config.yaml
n_head: 5
rope_fraction: 0.5
bias: "none"
tie_embeddings: false
init_std_o: 0.00376
final_lr_fraction: 0.1
Each number is 200 + 20 x the weight over the matrix's rms, rounded and kept within 0 to 999. Layers, rows and columns count from 0.

# gate: layer 20 MLP gate, 832x320, rms 0.0398, rows 727-733, columns 192-255
# up: layer 20 MLP up, 832x320, rms 0.0344, rows 727-733, columns 192-255
# down: layer 20 MLP down (transposed), 832x320, rms 0.033, rows 727-733, columns 192-255
gate727,264,223,210,172,178,238,219,199,180,149,210,225,199,189,217,181,187,198,216,174,194,225,161,251,221,198,227,179,191,205,210,217,194,214,184,170,199,196,173,201,169,183,190,157,213,186,182,222,192,197,224,194,186,193,185,203,192,155,214,201,184,191,215,218
up727,247,207,167,197,193,213,200,234,207,158,226,152,198,204,196,172,169,210,235,216,188,188,190,245,190,218,221,150,210,195,205,204,203,152,218,183,198,182,146,166,222,201,212,199,193,158,181,213,171,179,225,169,220,155,198,195,194,190,234,194,219,209,233,164
down727,162,234,151,202,205,202,143,220,243,175,200,199,182,208,203,206,197,190,212,213,186,185,177,231,220,223,226,180,224,181,195,214,184,191,231,222,183,157,189,197,194,214,163,158,197,212,196,211,158,211,209,226,226,149,168,185,192,245,184,182,204,197,192,203
gate728,185,179,196,185,211,202,235,216,204,202,186,202,175,198,205,201,218,225,160,197,208,202,175,195,177,209,200,228,225,225,228,201,229,228,198,240,184,169,177,204,217,193,207,171,199,196,188,195,211,194,232,214,181,166,206,167,220,200,192,231,164,187,222,168
up728,199,181,203,193,183,192,208,194,235,187,237,227,175,188,173,215,198,202,188,215,202,223,195,216,197,190,204,188,251,191,215,225,204,186,209,221,232,210,175,213,236,165,192,204,196,221,195,201,220,194,161,213,179,173,227,212,208,184,184,212,193,200,206,160
down728,195,251,236,203,195,201,201,180,202,220,236,198,157,187,170,219,195,214,178,198,194,224,190,183,162,193,198,188,234,158,230,199,188,170,207,210,200,197,195,206,182,216,206,203,206,203,176,217,209,210,176,188,215,201,236,197,181,192,177,237,199,233,189,136
gate729,223,246,213,184,180,203,198,216,247,154,181,196,199,199,207,187,179,234,186,222,201,196,168,217,223,189,209,198,207,212,192,183,194,205,191,220,182,190,228,209,200,167,197,185,213,217,174,204,177,157,194,227,145,162,185,188,170,194,195,203,197,202,228,193
up729,206,198,215,204,199,193,190,219,186,207,201,171,218,170,207,230,218,201,208,206,217,193,177,209,212,185,179,182,190,191,175,203,188,157,231,195,170,187,237,193,212,226,184,214,205,203,227,158,204,210,203,236,195,229,187,206,210,197,239,192,221,183,206,216
down729,223,190,212,193,210,201,191,205,193,208,164,167,192,194,188,186,206,197,190,168,233,232,206,195,183,223,176,188,183,190,222,185,211,202,188,204,196,210,210,244,226,231,225,218,210,144,227,219,192,213,217,227,199,214,208,210,195,194,199,188,211,197,198,205
gate730,221,219,204,141,215,188,224,237,192,197,196,202,210,209,212,206,195,204,202,162,191,193,199,232,248,224,198,181,191,198,170,208,180,167,226,182,185,223,171,195,182,212,220,186,230,190,169,211,170,154,226,220,174,175,184,213,236,173,194,180,208,225,204,199
up730,183,195,218,195,196,183,212,193,216,223,207,197,214,220,208,207,214,200,194,183,193,204,215,200,195,188,194,217,195,202,200,177,209,197,173,236,155,225,209,196,194,188,202,192,217,230,207,209,180,194,186,185,190,208,195,196,265,187,191,164,217,178,224,167
down730,232,224,185,144,232,224,231,201,221,178,212,182,221,215,199,219,195,176,195,200,219,183,176,200,198,241,208,196,165,220,181,213,205,187,234,230,146,183,203,221,174,203,211,217,182,193,210,229,178,187,203,196,174,180,198,202,211,206,161,229,213,223,204,199
gate731,206,197,181,192,198,215,213,191,216,178,205,206,197,202,194,193,181,199,213,178,226,204,202,211,210,214,194,226,212,192,218,209,205,221,193,180,192,194,199,228,211,205,218,176,195,182,200,200,191,183,195,218,212,163,180,204,214,213,210,217,193,205,212,195
up731,246,202,214,225,223,200,214,174,198,211,255,207,188,185,202,217,185,191,194,243,183,176,191,187,189,221,180,209,157,219,157,190,182,158,226,214,214,215,196,212,193,210,231,205,173,181,185,205,256,176,225,177,202,203,209,236,200,190,211,206,202,215,211,179
down731,167,227,179,210,253,205,168,226,226,171,179,201,213,224,210,205,210,179,200,195,158,163,191,159,183,223,204,201,221,201,168,194,212,221,202,184,218,179,233,183,188,204,192,187,209,203,200,192,176,201,190,222,152,201,249,241,165,200,180,170,192,220,188,178
gate732,206,175,198,183,172,178,227,222,199,205,222,177,203,197,200,184,222,192,180,199,177,191,214,216,228,203,195,206,214,206,208,220,184,174,213,196,206,196,186,201,196,229,213,169,175,190,216,196,185,183,168,196,203,155,176,192,180,166,219,146,197,185,211,207
up732,174,243,210,180,197,209,177,183,207,198,204,207,183,226,214,227,205,214,184,223,234,194,188,178,186,185,191,208,189,209,193,184,227,196,194,178,207,188,204,181,208,224,177,190,223,227,219,235,219,194,182,179,189,189,203,219,214,171,212,215,210,212,213,198
down732,200,228,232,159,193,212,216,164,193,193,195,197,203,230,221,182,197,213,192,186,216,212,202,214,197,223,179,187,172,172,176,198,196,208,191,193,149,208,188,211,233,193,206,200,220,187,226,214,206,188,194,168,169,213,202,185,212,164,222,215,213,175,183,188
gate733,207,198,211,211,201,194,197,182,175,152,140,227,201,169,205,200,190,208,159,195,184,247,161,228,216,203,211,227,220,164,189,184,206,212,175,191,228,173,183,191,213,191,206,153,154,167,212,205,178,203,203,230,178,205,186,212,196,190,189,234,190,190,237,225
up733,178,183,191,189,171,174,204,172,192,172,188,200,194,180,190,189,184,195,191,225,194,168,185,218,217,194,213,197,230,195,173,219,188,198,216,200,185,213,206,195,203,201,194,196,227,206,209,165,212,209,195,238,188,202,200,220,208,188,201,202,219,194,205,184
down733,235,183,226,179,197,212,198,190,221,182,193,178,270,209,222,178,201,203,203,197,216,206,166,216,177,218,195,171,193,220,169,199,184,196,211,249,170,212,163,163,216,197,179,179,170,194,217,174,176,215,234,175,216,205,225,210,247,173,195,201,213,196,181,195